Weights of a small transformer language model.
Size: 9 layers, width 320, 5 heads of 64, MLP 1280 squared ReLU, vocabulary 2048, 25.4M parameters.
Architecture: RMSNorm before each block, rotary positions, no biases in attention or MLP, normalized queries and keys, local attention windows, shifted keys, hashed n-gram embeddings, skips across layers.
Each number is 500 + 40 x the weight over its row's rms, rounded and kept within 0 to 999. Layers, rows and columns count from 0. Numbers have three digits each. The size before them is the row's rms in percent of the matrix's.

# up: layer 3 MLP up, 1280x320, rms 0.103, rows 327-346, columns 160-319
# down: layer 3 MLP down (transposed), 1280x320, rms 0.0376, rows 327-346, columns 160-319
up327 097:479475498564568471576421511419495497465483525523496535479468517462520531535447534486459492498476516508447487488444536606501529441571497521515466483488491497499473521438374498489451487575498470485470481450501472458547544507507507471590459560429557408518444492453533521439474487468491560522484510466533514397511458507495588516557548456532563487560439488464492493562506453473497551500523466533530439508493572441563430475500503514492412487536494557525511492529506490467548515478567535
down327 100:412447491467509476560468453513485486506478599523497536396487434483513482447474488537522533550542502526509464559450494558523483439527547507494508505540488478505463558523437476522426490500468514546508460446543461539492524482461543497498496524479504459624523459430533514494487524522554536484482501459533447496468533483481512420515530498544460494504469506417519514602442490544504563581529461523548490584514488471566465382466532494581484459459522541520540446537523533480529508564554481
up328 106:533525509504467528510536505494495497475532537464478507539433568485498463493429526516490535442491439460525471511555477527500493450483510456495501435500572517399519452484467548499441431470510467464526565481514511524454476494494490469477564546434494478490442561560532449450436494488470483498512485489549482500536484456511461482543499445452458566518519601524491495501486435537442483471564442488590515484578498482410536527400465540440455453464480499521486467510424534456457602530498510
down328 108:502486525493521465432439571495508480564511510549455379461482524505438565493553431523512517477499497482488563476537445490480434493507494538526458539517473467490558457468509524506511503535420455417566489483477478460478497491522471564465427502515461515461559520508535550462436548473499544529472435477424513521552524469518464539484469519521424463515515477516547457434501515531455533473497451437564525517514468539593565515500540531489509505501446529532476493476444454480486496454539573
up329 081:517441500473486502546516489469546444600511396500543547446460408494501539523491590553492441522472447503471512456453458495442519472469491442518477468526481514531458456494511456532453538513504567561499517466482464493521518501465466441464522480525504456528503486522407446534444473537436513481538491396547541537523515485417487521556433455504439496505468457553455503463584512533475474522471599516417519561481555537518491490505450495627570514521502548438549406511523527498509458430523514
down329 079:461558445538506556484502423568452396573532463488522460429471546520454514472460535543515472479508502466504515534446504510530497468484503471456453479493508491467502551491498492435462437476446524540473532543453431462527476497507490511556549559541475444517522458568431540539504469533428530487550482377543527504441492423428495485445472513453468491501439564483449480462531517461495410562494459461506562518497549528491492451507487476544580487505495511452485536523506402521540458505523478
up330 078:547484555472499569429516514487424482455530462435517496537578454490504523480543454496464542520507459468477451535445451539434487478507515450483486536528473552529576448483483484538473480472481509495458436472481457615615450510509516474522518534446535520498496450387508509428451498436495541534490560537549527451459486564449494541527549474485496525507513529519516452518495513438469437500468497452470455480480490502516482491485474482413519501559427545430524525495463479441502515461389477
down330 074:532491481465553548489487481487491443498557500467506511549523471548504508554455411441509483487533507529467498553508491544548537514464552496506482466497505466564555548529500532546458416497520483500539457436428534521584448529517478437439497471504500514485553474523469538523485526514555587491495508513562450538474487472493505522482474511473491553566506589544489483506499505449498439498506457426486478514462569533506473520496486486515533484482466518515499541544487492515448546548483521
up331 093:502477416507440527492528527532486395480532429484541527476536547520512421481478519450540461512460483514478550493482460485464394451434526516493491562438519511425493595490444537503558483495520537456513540512460484557512425458582470513519511630549493419561526474477403535474454449502445493498547465495513471491422559511480543452483482523418559521533504522453513456508622509493533419523551511492499481473490445530573557583467556529486523523477526521517499542468524541518446437485480546
down331 091:560483489507442411488535472531456433542512518523501512427600523477459441420505498527480492522506450549468574497517534506451508590509517537521535482478578545440514498484519514525461481494452546478598530486562476499515470430494447454522581497522397531539522512468467486495509510426476524539523482499497453473533482521483481461442525551564580528567546492520461477495532516455500432532527499420482540510412559484489528496513485499508558558522543538500496549536517476526531436587509570
up332 087:455531491558462529440521546543493519510514493477516451454412384512566517486560516559423454464544534454485479558463510541510503556506389449532542423499519486483504530539525519447495490469521476513430562411443475525577542552425436464534567486516483496465518543550532428487514462453559519517491522485470512460541521494502483545517506550447479469534410569501571524452489528488411463489471551500513491432525514492462553445427466596502535546523431514459503490498473519485521439461457490
down332 089:468487518503551528513547511578572526448529489523538471491553484438525448553549516497442504461463466487469518537557491471502492449488480518540412480485439540485535561554545524504529519434456473562483437548484484524409537518479468524504497573501508456460478525448449527484456526560497405494467438535450551477501474498479420500475426486453396538557494466480500485559468509495550455449486458464513435563572476482461519453522497448494529471547546530516426539500532567484433497445496515
up333 103:444439432452529475521535460493514461500477424509541500458491475411474528503598469520492523458472519564455475414542575574470561503454503464443496578491514502546516464441515527481491567449488448517566523543523529479459458484485571565506449527434466550496509474491495476441488509483552497500477524492544407483442528524475499455556484558474524518504505516415512527512468483469492446535509447513462538541445480525460510478469526398443514549492527492525561424531541516524519485559509482
down333 101:450522498536558511491463459517536539463464474500566496443527430508508509569518500597544554471533531470488479419534497623432496449530521468449503497510468490509512565547473520514468538450512538477447490530512539465486603532572548490484482540531490439477509537489569524548506461477528580469456528555564494428484458536519465482540533476533479504436484483464503481499520551544488525485447484477508518443479438479482634492515529453498510546500488484508574553415488583524532457526536393
up334 097:546518494486507513510523474519505487500541464504486540456530517474530550479465522541536455453501548447480503562594521502486444492531438453518461490477518565482515581459505450549464573462486514527460439495526548484550519577529535458554493473499504522472490451524473494503436458527505450463493558484545508473512504468591486461541480486504510452518450539444567500607505542449528539517601498497495474467586467512596531488517483524505555598449516500473502428531556533507477576562468537
down334 098:489509497601504526557491425580530555538431542488563503476519554533583507444481454525453528547516523532498492481517474515499495544518498493510565536507490549446532420520507498503521502592484547561520516529529456457489475615494461497433473563520474531514484483553533542455552441573522513536454521597525470445455539547508566478487491519534533501466512480473515517546527547525470499475521457450529551617422464537495536513522568516406442476504531466517512547455454394533547456473536534
up335 115:457498505484494466540453489498567493537513513436528492587528490527518547491508492522533497455506475579504523447522479467507507494452446518460513496488550514500534527465532469547456548468485461382488561528519506502420546519524491529538538473456445556475518514343450518501464531442496489516501452502551475457526474473505483423548510544465463509431474435566466481465545506598604559484452489505558519504425534459538498496514503515472430471576582524476520510481473504463486504557531519
down335 107:500483421579504547493455502470465537471497475476554486472485489536515524496535495473443513485493526500446572505431510544554514491462514527555463533540502567493494457526507499538441405469517525425463547507548437513539507392483445486535469453523502510428501472507493526510514565424542517548440505523513521484517486467583511422550504500482420497551551534575500563524485471525485464465489509475507529477508545470441468511506557527529491465506562521481401484459526528480477593510488482
up336 106:538560507423544497572490482519462550510563546467433531504472439487449533466443514495396528572506449490441472521535504458414465506498530503589503497562431524481559562459514469539483556483536574555604524596497510501519571498477566539519500552493456467496440460475483497424495535490544483486525563506498522525569573436489479503516518498557497486490517519533517471556481481562518463475582486544514475561506428531528510508471524521487450446504494498496488502557465509527519420545503516
down336 115:485483511523525466571545479544538510465551433504469532405488500502543488524443487603473584502515417531460493490490530572509444507502566544466466586557545462472484549480539504513518582525558489535464478562485486491531544516465579530410523510566463503476576532507542465501645555464475452476445509465535431451485531484496519465514533520539578494486526497451502521511454537465430490590503532508416464436511412576549459531501479442481456507496522466450486436532444461500570530537512485
up337 076:492523513478495495484491558501574528534515458500493523490513533504441467491407608406542530482555534494490525580474517554491487516555443470559476480443482546502506625502552475528518534499529450505461488486473474559487432505481491547537502482489499544562520508551538449494530479476415420526495583499418545420413504524539522552516534523435458554457520510473503530498536479497486487493402541597529604501488386477526581524551419488524496516497441465435458482524450516556490491535489465
down337 071:554504530534593455521543486523411550507502502528459562520438532447485517506518536551509466536417469491478477442456466486495590496478446544489443495466520508496394531502433507485421516489517556473435544502523505445549519500447445492517450491476514493496403467470477479478430447484424534488434425525507538520429505501443511545449554480491500465499477475479515446484582524518478434472535466559512513561521450518507505545521479563488476570463515452504483547492529464551543579556443551
up338 117:510470502539471507472517526437489463493489498499424505577541485533493461487519479450431444417504565495510512535498528505578450483514498520505493461514451500522453544586404509491488416557456493553470512480541546465491486505462473467545521496533484491566515530476549509477498407511484475477503562453547478511468505424459577539507540445507559526521438511540518503468472467509498586557503493521436646432415564559486533531501455496476479456523454504480519539525519498513527452587399443
down338 118:507477495518485568485510415546521512524531540556546499485450564483478481471533464502528432498499500490519470540505515543507488460508465433487512466533510566483532532471440431465462513453507453541520496522512507529539536471563463461455537537546532479551499559470486424465517541528532533467494499484529516488522469592492430509517474439437419505528494529490531535496463526476458515526551478566537489507540506494546519451630442496434517448469451504598504565469541507490495492504564502
up339 102:456481472508549502515542522564516508531424508514423588499462512490511508492527474496500476505518483451434487486507475483506524490487530493554538493429548514527509464512521570434493479436431525436505520486467532489418494560486464511493520570533513441454508429546525494433576426482464489419586535526523522436497508579506521556576553490516511561533507551473512499472460456450478471399572438502562501472499480488582523447519503480518528541505568447441518585518460458465549489502414503
down339 105:477523486510513529455510492525497487544465527566510506436572446471491432540503574538519459506507541511498510455505474455433495436534467512473491493526477467538534505470459538461498448546468578519526505488483484548455516493467538507507500493510483535567535422464484499536535498528532490444493497508489480461499439459460569581526369502511547451539464502485466513505493436520601482486486513527534552498481473473530516423481561470463442562506545515496499448562531511456486544562428468
up340 103:398436503524475536508498534506486460485536501520503454499498472527551499484464536479472533522489466535506569491389519502437561540517473508520438606507538475481508518557504541495457497489545568538532580494463463574470457536546506448442499512467481498526542531506399488510444468499489476424549475530540436530443467507383549538520524449503542501440436527459457443497534504555478470517536503462424489430573515522375491498473539445548422492553511444491440408431546442444530494552472505
down340 086:525518517480527565516538471555536453466549506468491523525566476483512500561501498503429519563563497495490482426571477459447541582562548477509551448536528501559432522495521507484513520498525507448501470415507522478560463514567584480424467512453496587458483490632479482505540527567463502471417468525470560516422473527451518537550552467483513516522442435501491504510505535533497493487438483476529510493557481573570518560463453516479513516429543474474532497422381527467512574441465444
up341 085:547489532477507440532535484494528487521497444486512531485533493569447537519515474526535458498464478496576508476485505546431448488425527494448553522479482533564466544418536439500478499489569551506514474461597535501483470469514413490423484449536532556488466512505439438529525542497588501483591496530499519488487446515472508455426529497537513587530433489486544480483582439495521474403535493529506573547441499467467508511449556455499472447536539555542539522514523486527445455577487495
down341 086:457516501524534496470479378457575621502513452468478532423527443563519628451532461564541478514456554478543564507523464517427491566549459512479533539542532599530510501506448541511531437486527556495502494511560434562497524441527530474455487464590459465514521549416508502610483500502473514549497579478504575464544452516514503442486509434465508494520492472515454473441559492475449521502577438528535537573530433447549499546563537467508442497511559530512527525480532491528495433490476526
up342 062:481527522449532510461483536444502516526567465467512456523500493409529464475499506520474496579513469478454529474497462428527508585491457612462533427462498366492465480493569492494457532451498516480472544499444428515497555531517472544524508422461503569485499500464567488510479441454506550412471490470439519558514539485466521501510551431546576501506478519558425478550464590477504492439483571420473530529534485518491489474471423484469497460462503506440474470538460505490496380506470513
down342 060:506558482498587492502484574477450494528487448441490409524487557500569456528513449546505530470499540509518495489459496435509460531472464518501498517474434483479515475462519521462511500436490518496389505483491487522531480585535570559471523444544451593415463507462586518509482511461498513484474492436475488510481597498569449442478429567457529487533579542571424539531414499515496472514521497471485544434510458452558530490440437530454520516494459529471482438475552517516429485572418543
up343 119:560393511518536565445537535487491503464512469528462517466541541507388549527460474510502488539550485508505509512545473492552517491509497475574465439497474429415481519502518538469470579441518522525510453491486489464527524506514470477479475583509452468578484405513525522525473496513478544550422502466539522464529554575401494547496475450418507434557497505477512458534468542530472538485488507480477554430512533511445507506489501455526544479481513566572518454536473511472533465500460581
down343 110:499436553505410510476533481487488527491508458543521519502484504472520467503526487530471488461476507508486566451458505394490531531507470474580477504515603449523518532490500502426556543577508463500526464575498413480537499442540495428511476519492523481470512526456505533487477481570483475544478456447466458495522620473410490529536524431488472457532511597465595515472457529428433468505505458497485535547498457488452552457443519424561478488515466488517518481519496563494469468496564561
up344 105:451496505492544458482446499510446501505510500512508502460531374503473440556545511473501475516479450493479487468490502471479536464525533539498561526504547552528479462474501481492474534447506449528473443499576513440395525513540509455562464542553499456547473470495468498446423471470511499527536499418496516547492502429523525525534506432533479512502461514483478526524519507517427498495487473538541472451454480471410444507486496541474514482526463577492537449437512502438492491482377500
down344 119:520461558505482539492551457419455486423427479550477492448546458516428501534531544543481473516529528548469478417524537560382489517445466401549458516476526466482522560502483472392462492454508547432485456423527517460490505443519510411395468502547465444518469453499603504454484507534565498511491493398508586569477534520503541478521518543445568537493396504459465574509521514458476478505494517513543505500552558480529527459481435553544469541475507477508566588531507505504559526525569504
up345 094:454524519443439506487453551494475437439529503512456447515514560477542532496513486497507576495578529484519543538444447479490466506460369549470521533454501563519468574515487514519436468465466456450444423562532499496516506467476474436576573458496468504510500471533484529429528516545515519606550501467544450487513454496483475506582466480427511548537511442526480512511555504540465468417464523499531533459451491552520514476512479457474461392526545533529524486519544437517465555456446508
down345 096:485530497467494468484550429501560522459510459522495488541577523442457480473525543429493512453601479512465506564507441492455529520522491516530431588485443473520528462528540467403497516490463489557509420456550502545512507533516472529483547513459510475444493504508522447522508498527537501523460453565480496569491454477603442444555414545533512471507449484550459552482535549485509439553472453510518578499455501517493553538499458447516450546494469419559470531541494458549478547484518559
up346 103:520497568422502490455504549442469467461470465472539510580491490492484508518486566532468495515462514445532428502432501475519510479597514568530500535460438497550424452487480550500462478489504540505487453495514484479442479488522468448541548533514475456484458517537577542505501505415512498428475556491462525516486531512518495522540504499494463522499471595501577586457500461530549495442500530522507530479447453495502492418571423554470490451512568482479517519477514499513520536529418583
down346 117:482482492550479549501468508467497477458450453502481480533518471542530478525536522497488565459487464506413518551481485470486511486591525520510480529482439556553404539493493532514427514490523560517504493442495468549500475576483565426476549459399520437512546518436504498527498492492476487545550472486462451462507501500517369474456524388470409526488531440484519459509533413462532433499541458544529485492530571534510489502506498462507471468514470453509531467440547452496502449596494612